config = dict(
    d_model=96,
    n_head=2,
    norm='rmsnorm',
    positions='rope',
    init_std_down=0.0126,
    init_out_by_depth=True,
    beta2=0.95,
    lr_head=0.00744,
    seq_len=256,
    train_tokens=156600000,
)
Each number is 128 + 24 x the weight over its row's rms, rounded and kept within 0 to 255. Layers, rows and columns count from 0. Numbers have three digits each. The size before them is the row's rms in percent of the matrix's.

# layer 5 MLP gate, 256x96, rms 0.116, rows 106-154, columns 0-95
102:187133122125121129095121142170112155134150106102132129148124127153099136086104129117120104157149154103156130183156099166103107070115116137159112139144117111125131099141147129122160136106133124141081105161126097101158152170142101121119062129152147096159137143136138147113170120118131159114
108:167182082133105119135135149144104133164142102132149164116169139120157144107127129199062138147134160120137113134098108098124087083123110136128169142139126124135112150118145092083104126076128158129138116139134119102134131159121142127148124109132180119128153134115144128122099119088100124148
099:106121106123137168104127131112131118163146160106093131172162115147179105140154167101104124107138168130113113160108155123139141121139122121162145110087110127102140177105110120116126128158132101085098123135095155113114138173082128100131102129160102143150093115100116128109079078104146149116
092:133128143169133133155157093102157117094150117097165140111120132115156171120085134159130123134122143132073084189143127161130099119107085100142113132155157154121095116137145143133113165118084117163135136115152129112109118142167121120151096188148098120158130137158098133140143115132154158138
090:124151128142140104123080192146119155114104104069114117164138071118085151123161117130071159092145125108128162122102142178126145101161085108111137103130124139153093128158115120109109105121149143106130152145158117137135108119100118123118135168141125122157125141133149155138094130119085127146
089:085081143132135102118146109155135103148146097157094109153162143140138137132113138116173146131092133146134075141167138112141162130091141171144137122111180128118120114088169108175135145151151117166136124153158129149105134159126161144094140112093175155127131132136143135109097162119106162127
102:153101104161136131101160094132093075119129113097103116079117148128150121112172125128138136135122149104132141107133147144150136149127090108110118130121146129086124120148096112147113160127144138140165155126109116105143123144132151159151069089165169139121103114111075098125147095101156103071
089:141164145156112094129109133146111192063126140109171173163117141144108099109129138092086123117098165113123146132147132111140160127149137119136113103105178147111164169133113153114098085134112138130125134141150088157113092121164125101134117127119129160103114106119122146172117112137086133135
091:110146105096119105117122115172124098141135124137136123133099086128159147167099159135130089116078134105070136144123078099132113125170146116150171155105129135113114137124113139126107083141131118134117107124115153126135148164125095159127143172082123141126122142166148120130094189081122160115
082:136139088135137153078126089144113087128106119123110114102117157108150167149130137091132077122166132111092135118102132106139125122145112155156156163092126124160144091123145138143142044139147125134126139112077088139121115149167136128156083120148087157147126122139128162132136146137098145136
100:163135125187089125136098144135155115139108123148147130147141108178123108150102156155175132132086113171122118152125142118126140086069146123130143113105142137108096128094135095137155132151138133131114098178170103177170118145119097115141155134141138190140145133140143134103155128135132112112
097:122122153149150122163137104181158124159145090123110107122110124126144101123115121128131157103145113133128111104158133081111112096160162145108177146131115173139094113093145116111104113132152123166121117133172113150122118179175174145094130116074113123136152121129095124143087140107091140100
101:161086149109082149113119119119132150125132142087075132146146092182163115162098121121126096129129147125139144122117123160124117130145103123156109123125127098130143164144124120132150112143167114150122092134157173134182093137141144099104077126171114159160153106099128153098105159125130086132
104:144121126141119161127114138150140129123162147131113174138204147126143120091160129134081119101134137126143146112100099174117109083157146153115127133141118151102132126133137087085093089113117166121146133151117100124139129160099118124134100149146163170129146109145170145107100102123084127179
092:131122130158121133149120129172122071129123123131141155111092098170137156123136123152142100125150135149109147147115091080095130068155138115163132133167165095120141109134131094118121097110115169158134127148141104118110129147141092133111104144139130140111164102153097116129168139082083181145
092:125113127135143116171101118119135114132142121117147110139130108192166110085117110143138116103124109124143172123145123101150119094146166104102142072133114148138129139131111152086125068112138116131125095127135136155142078092121144120114122122150102147133098087148129084110078105075104126170
098:136153145111104121120168114148156082150168133097121123165142129130121112150154151108114096163122130159114140105103122165131102111147117135120142112110094093101118132110145145087128078152140065161145135128110160121128134127148130091112162084113106187113181123139141096147127146152131085143
096:120109126111114141165128080175085158116155117131098147132149077133106096118103096150137140140150122150130142118150154109129108143140109112139140146135153124145076147144150134186161131126155136083136129152108095115100093128123126092125096110136110123102177128143147097164181114114143171150
101:145114115107149117093159141116160119156101092098090093117134093125134102088190119092116137107144119126150083166180169137143157091151161106134126117111141112107100099149123093110168103114135125134121133098149150129116136129158106169152124133113154157139118146128083096125141169136141136134
100:097102135135164097096175199150139095148114143128131179149147113169135149108116131132130120147071120148140121137117175143113117110122142162119141153150074150122152129134128151100131064107100131159106110149131149080114125094107135105104125148090136146131156154133126140154109138129138130122
103:161136126138135142120131078143140118153087155108126188100118158117099100060146116165126113133112110096112125108107099108113131130088120135105086143124127097166129126164152100151166131097131112120087152161146139123137141158148160117150078118128120091145136142137119134102128095143142118075
090:109182103156146164162131144105135127125122176144130116145077141153117137109146110167139126160138135117096181116126091106117144108145125133109097152161115176131119102176136094107124112168146130189144099160146111120163112119134093158134108094154111122129107136115117127148122082140110133108
110:141111132173174113088158141141163098145112066088132082145107134133084127089142134133119120143114104108121151190117098138129073132130079124141103137104142144132108118152148122159134122116124123135147153167120172138163092120151113113075162119111121113150124111127109126117104147122121130114
104:123158173158145171133125139086106127079158119108104140145121111129140097155140168073108126093136152148108121114189106123148077110152145112091074116159129106120144105161144170123097126134146117122108127122113107133110118129126114163123163129110106159127170126097139123163149132131163122129
103:099126144155097154097134138159099109157158132132141196137127123149116143125116153121113145152122135109139136199123106148157111090199110178127131113143125120116124116139145113122104110116133140143102110094108100174138130142141120115149112168090172160106140134159100154140125124091092153126
089:106162107124146143127044162150089116104105119121144157151106120147091160110111091137124129162124165158164162121149148121145159122107115118139148149131131150094123104173135118134090131121142126142170095102107113118072091117110135144143146140100137135081156120131152156137154148118129107150
101:118136148133169127157088120135112119090136117140162165144097103169103111117115138129111142161101152116091148144168136149132126142060112129161081149153155146132144159156125161129136092117098140125123124117126160102133085118115149128109160152091085105125112108100159113135153078096138152130
106:138120169102141118139147114155125125178135155112128145101122130163136137122127132162118142125137088125136172165170081133089101078167142143179143108158121149132115113104124131118092065101125110182098093120132134126127163168164134135114126125136140137132131131132133116113140131089108185144
104:155099118147169103109109128150122105128114114132125112123065129165107129158155141110128155110123131150125099147159121124156111122165132162150116133164103146072115094154141148163139088106133093114101155102147104149131140173132095137083081111132152115134147135160123147129097119121180096097
102:113104164160134120136159139136145137145121149110088108106094121167132117133117145153101136107120126155167096095116125127119111119119136137119089101136111140138090058137112146158128073131116090138141092119083145105164087124148114152117115124127138159151153148163106120146096106085162097083
106:143166133148155163138129122126133146157098069169127121111139147111124167120152160124148144133131157138104091167140140136151141111146116101128073113122132189175103129140122143146141108173125123132169147158170093098163130150119103130132100150101166124118121142161164105139084124150141132130
098:124131101140132156165084122152115173104149163146111168120084131131125095118110105115108170108135114161151120139113151147114150136121136084121102122154069139122127103163149129140130145113131113116167122088142103111133129120101105172157109131156119108155082133099111094120170110167120077147
098:152155161119109128119098119125136120137101137110096116097114095118152143140106142092075134125163111159132097145168172140147150136159121098132145112139134093118106109088099158134110137100123107123143155081107169117078154139154122149150158131118105104142159139136093106090129189153135159107
094:138183107142200121127144131158119139140131099132165143138165110107125116140113129150140116135089144130097124131129085135157120119161078174149132172138146102131130131110133113119156178124133133133119085169101089111113126152138127153106130141141169106129136114136170178155155145120123103082
124:193122106159156111112149066121147087121145089096133148077138128135074115100121142150146150162123121082098109126122143117133142129132090133096114138110119129134105108139118153124132108138116121131103163173133105137184082116086088122144102131120135136145137116133138140098145108102154111098
103:135180104114126092121125144131148091142112117162162185103128099116109101113118156134085135091106120120113158125082105122129137135155144142091124106145119092116154126145129152144127090145101155126155117103132143067101148128141085108161155119131112086126139084151091112134113126164097111099
100:102088138135136150086146143076143134102112150156105118157140159092103096132116137135119145134125100127112100131114129144136107140099169101147080117170119150101136125141097128145157159129124171122125123138087096085130157117150146117112066084124147108123115096157166150144084132162110143137
102:096101160123118115132124152144127167135120110100113155158127141141144153111127137122136155116076103151142117145131111157137081080154131202111134109116105139124076108105170132131136086064121127124141122118146170103139138118172110140115133151142129123145137078117171159155114142114116154110
102:130175084149134117106127102141170134117135117109104129125140131131095145129133124113137076135112112110127150133111124138139150092146142112098063154148097126162156147146142072099179143178104114112132100134128124107180103150158114135113098156147124127078158160102139125134087135104122146112
092:169117136133165118105112125158160134123112138124099109126141124188105140156100133141069126115129105159134134150114125091108109104144108134127078145101086138100089157092162134133094121101128149147135145107153129121087125166124106149079118150114122132170125146132106101111089094172156107143
109:170146123192183095123159132151122115119122110111152097135136155166105146106129097134105135157090184116125101141155174135149091139118084122102136151159145127151174138136128088151148148144134078130137160115147161135123116114160128141140137139149155108138151139131134145111116154139141156167
090:169164126126116104154107143141144145137105073105131148157128151150090124127129138157140106112120125124149141135141155116175143127142114164099133124096078172165159103134131116089136121091156153131098145122122137141124157131120115078148109169169167138078149115136165085151126110096101123127
102:136140137178115124145098132128141105088157139159097117139111153156126135129109130140128133122098099131127107145118114083105105119179129171085125144146140191142145148124107144165094138174124100142092067119123093118176122160148100132129155161134116115119108146169088119105135129147127100144
104:123158134117165143113117122132091108135181145130098128182157106135126151118182141111116156121110150140126142096120135114146138177129125088157126113137150121132125154134153111146166140086147136154172155145116098135131136133156132085105128126136131157119153057101181138105147161126140146174
092:166144128134190117147095122096136130142132121117146109122104187121124142135132143123174145158128138110126112150118174132164132102169106123131137099156129128088127115144144122147176117125135111085163168156093139108163129142093069164155105147137130113187106133116135134133105091104124126132
099:148112114129163126152093146117146111105080124116109137104141116152128058045131090093135107146120139134102105085133112125070152125139156169137102119114134118157103114138123126135124153140106163119165128143155137118117105157132130110139121135131142086102113092117146154070096130110123128124
101:159101074140114119135115135128127106128113106117140122170127119133153119142131100081125125110168165126110164125148113136102122150117065101115145147158092136152106134129135123122127096122145081156134154139126187106141099160160112105127169104099136107144186111093139090094149147143098120147
085:131066119157139100144104115120128132126129114178173119118135116160068114143145124141124145161081112126109102136141109107114172128081167132130121127148133089126106114105089127115127107136113139120137117126133162126106115130105138162128110167116158086166132114132130133069171119066149147133
109:163140137093118087065142131144116099130102122065102130174136148179119118163151140101107135144141131137125114142095115140152117129127106152119130105109118108116134140089145138118109122111160079144166120108140158141116129157148103096125114135135137145128125060071118141130082087117122111120
# layer 5 MLP up, 256x96, rms 0.109, rows 106-153, columns 0-95
109:195097151112125140130095182131151130114125120145151138158130155120128130093084162104107140166111170117141120151088101186139129113100137156152128119110121090110129098108133105114158135111138148129125100139153117109121147151112094114113137125136125068146139160117111163103149081158155111108
100:138151127166140140130130128176085102139092094143173131142164109123152139106155156141117121100138153148143131151136083108098146104099111098106140147130143162107128148090176151101119130095125087139137122157145126071139121161164149132134162168123154087137174141144131130114127092132148114153
107:112134129089110142176156162112131112122116128132139052134136120119116096125133161153147164092131104117131103090137169114141141150109126083102144093098111102118102105140126134119105087169144124153075151097092158147120167159112112098119136129123129160171151109151104111098116132135137127111
097:157156141147123146124161097144066102121133106090125128109151138119126163131155137087094105085143128085154140165079120146163124146110111128096113124098145121109109140112127146133130127141148125094111125168086072148127114127117130145167135095123159121126108110114174172135163150107116086137
088:162092089131146135145113094170106148154111128159110087161135156136124079124106095140085120148115157095140153112115179138115131121099121123121114147102169079137116146097119111119174152126097074149167141102145120120094126127138166123137135109111125116148118157170132136141161125155115102137
090:117163091092170102148151143153132140141106136162152145126140146149106162108145137107127138147131205125113125084084117128152147137148101128132126107158149144112140197131138110152126115140134095086149124150112129088143129086116132163146107103093127115128178128127106142137158102146126106089
101:113149095101120130139161127123184139121120129144088171124114161130111082090116152096149132119114116130068099135133114103112137135105099173128169106144097133133133118123151113137153121130131163090134114149118139111094108153082125105130101159124130065138147082102170131125132108161142104154
087:141179087144133114125075119146128117122156133159162122161139139105131170140105116109106124116114129136121128136121125156199092125140105130116146113142125158146135151079156137102157121080116086120129141125121093137107123180159145116115066123077127142140120108164157132160146131107121101116
092:127124135150166082133127155102116130125166134122102178148127122148094110160151111100130120156115130134121132165116152141147129099166086193113110106171122136106139146089149115129138111143139113152153093130097136127172112155170111115122108113113156122137136180115105152161172167119142091108
082:109129128146147104176175130140064166159137111132111127169114091127123114180153130139104145151081109174152160134140114131137128086139161101106095128114099122089118139133172127131142124131109103141152118147145109086120144144139110152132166096095126152114125144071143144130127163130104117125
107:116127148110133145140135117097096128117144147131194126162123123114102137105129156129185102093093120126140166114116132138132146170131079103107172106175134158115141127122150094145129138144173161119112147143146137132163195117104123108146146121122106101136058131141156147134135114105113111118
098:105125176145096104127140137136107163153098132139134137146143119103144141138120109120101147135133099116162132062170141088072141137113167121111132147154121157118137110123139144098092149103122151156145126137146114129102124165167176137074112108101122131080179120128109125129098130090130093116
105:131150118149131111162129110127099079148161149165150163124114129116131132115149106100151181176192118141104124119145120101090127142138148152154157110166103178163145124143110137102086103117137132129076101131170130143127093143114117095155092106113138118112125130155123097095134117150146117112
091:175204110096108119108114157159130128159133145099143137142151113132144107152180164160111107141113133094153139107109123146102123080139139155118140097132141105085122170098126147123146105139105121151170121127117106101149133125131145149134105108140132166127164120129117078127105108065140130146
103:101164180124133157161118155131112077122149140132171124138139124120146149139145134137158120158113137149111092106124131099059145109149174145085138152107159131106116123134116134125118151129157114112159141118146108146132182137123083113142117173136125101101086139195124113156136143104118150140
096:154134109190141157139149135125137108111123133133145157159141156129094124122099128085162184153129148131131112149122106120158155148102086157122150168111154144155167121129129144135080144079083097105157139123144100108169131139128116141113138124134115134097102129142116095088154077149152139144
102:149117154128111133129132092151151144178112141110149129128143123122155166080092103166120139162138109103120142132153145084112151144107113145137134129090089144136131093116093129134151071116124130148138132188129132148201125096145155110124132126143102145122132170096125108088140076149114119130
099:105181170135138097094182087117120102134116138128126118121083165123115143117106134126146096140132132102128110158117121175184112108122112123142100127126101132157162167126127123104157145118093094156137108159155115142137072119165140151095131139150176135103157141113093146143125150133111098112
100:159133158132106155132151111156118097097116083111146067099119129127147129151092141117114108076114155195113152126149118172148105124145113122125099111138115093153153169106116118117154156126171114125112145160121114116094108126125159147070124102128117140118109128113155122122157134098104164159
102:142110150140122137137128123073102120117134126113094118138119141083160075142129134106180101120106117125105118150110117146138121130126149133136133109100100141097116141097121169182121142142140124118138085162119097111159143124062114145147063080144092136133099138095163096136120114086126124136
104:115127110134147127146172117159110115129167150129136080137123116134129159121136105094117158150120139105138124105123137166132118159122137087186121125152153153142133139063128121147164141093080132178165138153119110128124123096119149109086127137118129163155080131084182117109151128143149147152
097:156118109128163139159069114129141132100126124152130122091146172112155154133135137142122127148121113147125159096169067098108144120088102073135103168160120156164108153106133111150116119099085143149152133144118133119157128119189135101138151123160147134151122160165121147138114130152131153153
103:157114114142112130160114110125186138125148081123174085116120123103111079093071145076096158122135143158142127135112118132121106120151140111102146119117123165100139095169151126150133130136129141108135173135119154111162096115071123167132134109104128096136091123151138115123101139164114101137
103:127132100110103144115089172130112159084079089154124119132141101100148161130156094098148151099162106110159101143137163110118118092133157142151142130090120121117138134119129129121123125109153136112097123156160070155127110093169151158129155163167148118106093139118134124119107138080124098151
105:094104152131070161130110130116085102146136127146130137154145167083130122137104176154123145104153135108126124157126114136154152129140111171126148146123145116122087127127123145138101140119131122109113134090084105193123155102150126123175120167069103094093150129163110134153146096116130128108
098:107101146114111092067139137109165139117120149133089126096157132128174137123138140125130119115195139106101148071093130148147119178177123135105123110118137136168113104108116148161131152133121152119119087161095132120107122089159100114118093137143146131130163138133112130150148154139112173152
106:111145062089140169145064182169127127121077114163121135132110151143130146144093094107119113138101082134110150118150146142157096096102157169144129132122118137128109096152137083127154102125117115180106110107097129121118120125146109138117149151120111094150116109134158124130128136146143108109
103:092172128146094126117127128099131151098125070108093141120108095140089119126143113099152088126138138105134102132117150112151147126133140145116101139108173099163141143176145115163167193166156120118124116119126109112166084111098102117174120132155126141153123128137121114141106146149113141078
103:146100125130101131143093128136118138107110097112113113097120141115150149135164127093139147078166157092123156140180134123105138157137135184119114128136132107137081104111115123166163135113099150140132152119111095154097171098165148123150098078137170107137114145133117177134122119087156104121
108:125110098126133140169088121145155080103105125100139144131121137104139110093145113097142106117131141140108152077148125099127088141115087130139144089111141088104105107191128103128122182146165131125144156149148168137134165166105194108105129136136120113118098124129109144093142141105119119110
098:114107110140124117090152113118128127101157127100156156138166139133150097126164119092098158138148208165101127131116121120075157170087127078139121100153107134101139135154130132121157165103146112168132149114120158116129139124119122138136129094121180093134119124139123120135154132099130133183
097:152104139118118115146126124105181137164091106118135121117109154133108122176135119148110184120089138128161121104135115124157157116114133135100133137161103124111109151131145103178166102106126122109158061147136112116122109084123112156152134121094110127144100087114149106116102086163108082099
104:142134107173105180133140074153078113136147100140102135109138144098159142131118148103151153111161130125115134139179155086075116154103094108127141147136143162190160139146143144098136146163149132122138149144114120102117114152116135129161140125143121119083122118166170112117116091112139136149
096:149170099143098171116114122172127170144129140144116143147150105135104128110134102078113159157108164131157105124110101110093112160087158120120133123151125109137165141113104097165139147124107090091096105158139073100095074120144116157162127129136143110123141145133128147132125083118136106111
115:175146125152122126130135105111110109122075150117113153147130179099148161123118129120105148095194152090119104110105160171105136147136111149090118188090146136130160130127105176148140118103149078111101148144109113137134144121141135155142116168140146103152130101128121106112162141138118156145
106:099151139122167120174162155138156137118137151132172164129109124077143156129115121138127147158138136133123166098153120082100146135136118115140196135146141148135150151148122127116043112118156125111137129107090143084122146105094099128141112103105125160111157107134136171138123134116142109159
106:090094096130104116150127131137137133181116112167105149133187139109109141151144148114154129155146122142154124133167194123150176137102095130111127128109156108104144109105116132099150110153079144130151139132168147138143125079123170100175114152121117125121122140138114148138164118099152088139
096:091080152098106147136146139152094113150161111126115138145082135110120139127095149078157191125108070130156099147132112129141081110097130150103136117119107139101087094108143119138120129113140108130136143166119137094133110136158116088131117125161141086113179092149153146124126138143153109132
108:125148138153157174122131152091101155091157091124115117120134172141126140119127150100120107157125111098151152113117207134132115110152136122103095183091096184145156167145132118094137151161108109084130124111152144102140132110124122120132154116122096112116084150118130124128114110154151098124
094:111125096131106150160147133116121162145126112114095146124123132116118130132114129104163164110142170151181163129143121168122124130146076141106121145114175166144128138145114148102095117091171109113078130180156123102129146095143112075139157125132133180143155090124146127156133136121099100113
110:145166139144100123097140112131145075129108165134162157108127140157155121116109106091105135127113091159150111114151095156120131111088121167147157136132104116116097115128149123066159119137162131165096107151154120153152137167138129138136102099150165183130102126125141136106135166140083143156
096:099093124130126131121129119122143166158134129115126132103118156136129163166144148153159088084153128089188117135108154159136165166139110142142093109112116130195094119117131119147125164165129116114121137131058141153121159101116119087158114153171115118141156122111142130153133143132124163111
103:142101101103141126131084119168129088182085152118103144177134113159170118158165140106125104135082115103083122116125113145115146124116125150132152137098157097101120144101102092110130138146125115161136097131136161137176149184146150098134124148160126123128116129144121116083115133144086133117
102:091132130126094100134138126122128170118169102120118146123126133138093094165104099112144118100097104189162169140153130145105103099171155164127174107120123111132129098076116146144158107162148121107134093077134114150150144137138106150131136120125128161103123125152139135193110125105136111122
093:084091147163084128125153154138107100132153128137120159147161092152143113129151130125086130092123137113127170169108115165122129133139142156149150153138136129113139161150126135084112097146117135111113096097062138147109142102138143116141103118184123105113134148117112108202149094134126133143
101:106111123142095151096160146096074110113158140128150138142118135145113150134115130126087107121074100117160101162132118136142096137136158133088168128113102129101145099106096137108147101086138165123130074146149138141167124075129127115093139104105138145128163148127112151152131104082120087147
102:128140103103153111126147152139131110140107121130155127094111143147151126176122090118089100104088168128089145138145076141151099105154116102125157100116092115143112130125150074139126154125104130141162109132122147170154160128114099111115145091127159129153112071109172155139088122127107159100
086:129113146139115107130119108155108131166092084124158145104151154132152142136118160159131117137138140092093142127102151128120141111148142116153068154117125141136126124122122156137160147140148077174131122091108113115133146127107134076098155166116174113082158139140108119164106104153127159062
# layer 5 MLP down (transposed), 256x96, rms 0.0967, rows 106-153, columns 0-95
107:143065121078138160141089166108148142165093132145147134155149146125104146131140160124111151128140181153153147094115142145119122118120131162134094127150125109140144125130036117098160115103106120118138074116138147134141129106086093128126156103132143097112137140128100155135150108144144128133
103:142155125152187179126105151157141135154116143114142141124159158097152143137142172143112126126114195140156113136110122128109087128096110112099122128141136127106153132119118092102149103128178106121137117143152116118105125140131133107129140113160152145049152171160136166091109124167129119139
109:167123164158137170163131086113131088095111128142163149094129124109201102137113127120163109116091114141140122103132100146154134106124129083105134114185126108158111098134128147091107131116125127165140122138099098151147112081135108098160130138106121132092154102114122094170140120148117119124
093:120141102143151177090122140157090137140161154142119091152100109098118179127135224139141146127164122114145122104152107130139099141099134139114142115100147145113122131138142138130151128104138125110112141166106104134119111153112146077099111094139161122106137122165139147086101157098157149125
090:136116143112147118136101120188097121127098167160132108155178097120114120088115103156126121161120094114161154135088186140107134149137097157107103103180155108124115126116160112104147134135113153125101160171125131128109145121132166125150142137146159121084136170127158130147137119123143079115
096:093157133103126121142138147110179153095151086108120131131133093165137090139150145148129158141147194143102082078125165140164141133146155184117153129105118094108152121127153092111108111122121158126105106104097121107109108105126156134129119114122138097170128149153092150134127154115154103126
102:137138133137124125143106142151074125167130137112160095150095140173111145123087100165154114143117108151148087131146126165087132136112085143121104127123114104148125140149115172137126112138194131155133158084150157162127112168122118129128117147127104155079122129138159107118148177153112123168
091:127135134091156116164076137120120168073103168126152140134157145117074106078121135114129113122150166098148138128131124094114156159156125101148130128137139149140149184138098135139112157149146085129094135128116101154091137130185144130136143131149117165132121142120110130157130108185148115116
096:139153091091148145142106095162153127122126139113118100153124144126150133186120134149117141115133074145143133174129076102140113153166146126148160095086133135071111094117160139091106119129128174156085152102108120155138074154130141133099147144129129139159144099137148129129135139125104141105
081:122147090142138134141126128105095133123147115126105190128161107156165148119122095152122113108136123175108110139096118141154138106131124118096126147111143155165135087092090159167086118166149169101100143146140104102117108117144143160115136103162111151154126113135119150173166189129123104123
101:083147130122114115110170149139092131114176115069143129124124127104171150100172054099109131146131164109134143142131129107126073134116154111130135150148146118113140095138138122151171127123123118135151133113108141070103127122137115150112101089137106084104164126130110099116081142126128138111
095:140096092136110108098106144155115106152098172174119137136159144133138135146157122133117151128159126120116142124168109133126114124061100094110070151133122099129118121155086150093142188129118121108156125125095129102098134118113149102137112136117147130079159104151097167107094099150152126128
105:100155111137097138162149119102134170117139123177142173094125147083078126097134128110117145161114114122113136136135135149109168118154137129079117077120100141129113136132103108128123094072132162098133120134113105123111134130144131157089093095096134163112105169122095095146158129108120149163
091:153160146137137150119124127137103145166129141112128125105161147101151133149137182120108111117123199157193116147100122121141082118118135115106129120139134129078170095108105095114139163158142104131152167161135115139135130132107159122115133141166148127098145165120147141125146081157129119182
105:127136143129109179132128154090100159171151103133131125144119115109108137193136119100149136130112149145153117123130147098113089137096157137097131148070095111126130112150121146138116150140129149131138157124162139147119169109090139083163133142112154089133068134161157129136097094109157130167
100:156203126087171115138158139122108091141122149124111158115116120172141146104116113089107154136103109093138116131147136079149134160124141092114149125163150102097140129146191117112126141134095145135153101124161148121131130134127152133149150103136140165161167082116098138151124140108146106105
105:108107120136126129111123179091133132156126096153144114122094129099127140103138129145139106103160172134108150117129126136125143135096093183158084150104136126180142147112081146188103133109146172119117081124152155129096106133088145110149114141129119154134067124139138106129140157115098125154
099:106131146119182132127107071160095171107128101116107125106150102120133098129105150135172131142139107127115130109161109074135151123093114119120122121133134139136113126123216105165145160153144137143136174140084122103104123156116114115141120113104106110125133106133120084174149120110138158158
102:144106147157126135146148118169123147116112098119137114110137123174153123136123109140104141104139129098108152143123102135148114090129154119168097118130104147215135151172117154096127130149154091134137158112111117119096130136187126163187121146120141118161129148158107107099111109100119177142
103:121144119149130155133144125147125098077124109144140123117137124110149083139139142145125090125120142130170112129120081130147068077084116119129109098129132095118128116127169112135102182160122147104151095122149111116130157161122126173183144118114105101119142104133144126117152100150088147188
108:138107099131112156100126084120167135142148135099095119149094101130175104138138114060127142105130125103131138141147094168103124110103137155137121108181119124144165169102178119117160142116165142098120148128126128100151131121099085129094127130113119094153137111140164077121140140146095150113
096:124129113142077116187097149158124091134090155123093145127150114141131116128103101122121102151123106128143159120158125088095119122138158112165132130153098152138095157181074114169090110123142125152138122130121127131112154155122126103127136161166120064152109108165096131155126115115126110157
106:128110112080130158151110116151134140091116148152115130100163113136172100132119103114101109098165102140158124124138186141116140104123144167089116112101107151141119158107050121110127142144125125100130090114106125103115149103085162136161093145147122154132098173148138093121142112121154120134
111:134103191156118123163118135114112115147119084127154125103120103091125130124116171118168131122103159090173104090166153153148134101122121161129098097162126136156108135136096138125153124148138105142136110124165079130130166127111133136148137115155103170179149128160113111135137087101094123107
102:101111098104143140134124103075111184163107121148090126127114148100142135136118114149135148109183151097154108117151125100185123111089147127144121138139127145121137126134130117129133131114118113133092116110139104136123132080091141148109137134106113044125179106146142106126129095120155077160
098:125097093111147139156135157112091093142112149093134127106108136148107148098124153164142147143148110167129131134134153160103075075157092122093128116133120173115073132140105149076158120156094151131127099115123136154163133112097125164111159106109112094140140159134115146118146117147098158126
109:133136142146135110117110131147149131140123102124131177127166119143164120103134144137171125145104151092145134085114157127110155160133120091126121155173135146161144143166108114163145161108166104132129146129162107139120108126189153106109121201131109149170139116152164090147131125169138149153
104:112158145149103114132169140122110137103163133109090157088085123140141107095153128115157140141086104137098133134129088119124123139155110106172131104134161129132134111149171124171151169142159141111106068123149119120180128170134135180093129138118118162148092115107117098137146124123122161107
101:126099161154140173131119134127136158131102110144113105132154113145139124127170190104138146144161153099114155134151142107152137159111128168117117167156137071137146155155147128116123160113160181118082155125127122146121168142119097160154151125142160134106111130140084170125130076131149113143
105:100132061130132142157112142126147146101087138091102200122136135107109116110147118112073086118150121131101145148132109142143127136100105148118144139104128139140119173156140146115113158144163159111124111143079116126063155109138176124139134130117110153126118153149102155099132111092122141150
109:148095120146110090100123113126113087144134166104130151103176138148113085150132141139113146067100165150113139124104158114103115155086151086154135112136115111087124112129173145109151138071138093147107115135111142135123086135104121107149155101126125122113142110107114153075139116130099125164
102:134176111131141164125130145161116077108164163113176097146167140077129129121142141121132097116102121105110124146127118154112129116085130083163143137131133126078145083116119115141125142080149134156094138098162122142122112139154112090080126129135130128119182151163144088110155138144119125117
102:124128125102142123143136131140141102118140126167118173105118111149122070109157114150092118192155157157122113117071145171152117118156121159152130125132107113128105128189103142150125157142124122115123125140142137082124147097151149127084097168145152114112111177076121141109130132098122105122
106:149139098108147146151100136129140196113112143131127153145142098122177131141144129094133122125127149143139154121162112114111133084097145149140130129145117146149118174132051101148116155120151118100127062125122090132119126128127092106122168145158139135134114127156139177172133132172093140140
106:168109120121160114089165161159117156132145127140162114149122091146149132114137162147145102159110119111127119107133143115142155096126112114125128089136120119098110109146120131147121170123128139129137146131165131158123143127123097042123134135156155169144104125176167140109054096139164137128
106:118120119143104155114089117169129155126095141152083079149139103158099130141124084104165129159100132116093155124135140132136135128088100104172133123141113142168127131148149139155163149112157115109132143135200124138163115160137132142087146107145147087117085135121162122111124123079146132108
102:176141146124114143152138109148137142134116118084137118087100093176138166135091096105120132142138154132153127135117134142147118087137114121128147158096132096146160120107175147141161066083150116084160138114152149133152135151108088171148174125104092110145152146116117093118143128131125144120
090:154144121130124184169137103107104114157141143130099092140104136108170166149141170140122183093149116157136090105129132132123138121146132142102110093147139137092134090082117151097122141135138124125145155190109122099101166119132108134136133092154160084116156114170112118123111152118158136126
110:119135146130128141140118158115135125110142091164128100144114113120142156136098146137091165119194128106137105135120148142160130057126129108120129140116139146128185131129073135113131124162076098104134171112130131115107158119115109145141178090136137111133079134116106113144075124135175112121
092:144087131123147154123087174104133145128133138122140155125137137140112136113104100129171124111157117168147144165086092147142132119124069100145114150150097123161102138102197114142133125136101123173122135162137164090127108143128130121147113148156150143146132128064163111105102123156123106097
111:151095101121123127125122122130097081123131122104143122123109108145095144133136139115152187119131149133145092112145082144110106134120102088170097167115084129169113154106180132082142125104125090129109114120184154119136112160177166122104148149141133105125108150138117126086131154118104152103
094:122092141133156099168137139133087152072184165143168123099133143155161150129140097143116145120132105150113111110109127136118074110112113142135097153121109124123113145113059147126099126147119135081105132109122133131128141142108172157170163171119125103110127103153126147098126140107142101161
102:125150117117149096164121137119131145105135118106158131122116139121158088141179143135101164123181102143125144095146134095104112133131153110132148114080129139066094123157120128159107122121125169098075116122141109177161157178170141149108109122115119149109115124166097130149153140115130109160
097:135159160138136099141122170143112123123102152159131176145140149167122160144129130091125135138100107118133121144113102104105107111130103139089134134147136132124153115108196087113116148177095114154130102137166165132133143139110133139160093127078163135093104117151127189156112138133170109112
096:113126109126121150123123122115131098126097079126136180102148120163108167120153120119117145099133106142117169106095099130105138145127125137167092137114114089166166125157180119154106129167137117155118088148130158171128170137153129105133109128116184122103116128127131125147129100156069117088
099:114109167150129142159131151135155122134163136109157127112156127124152131137169151116109116134107082124130160147134145158128146113154083126142152108115077099110107157139198133116117107159148158149101083170154118106114161103146101085131143139123169137131147150156095113142126100144111143176
106:181115140118089141124095095171136082143106185106161124159111138146131158137105135127120134113102152127109144145114088137127134106136106101118114134185127122134143143095134115122156145161123096159183160129104168132104116118164113135149133093104158076098137136134098117094106150144127125107
086:135168099150165117109152141102134145116120143167140131095127137147079141147128091108125156140099147137137138096163119128080142142131165159158125136129129155163105119083148075128131150101124094188127128125165132148131126110162100172123092114155131071127127107118141103118121126081151136122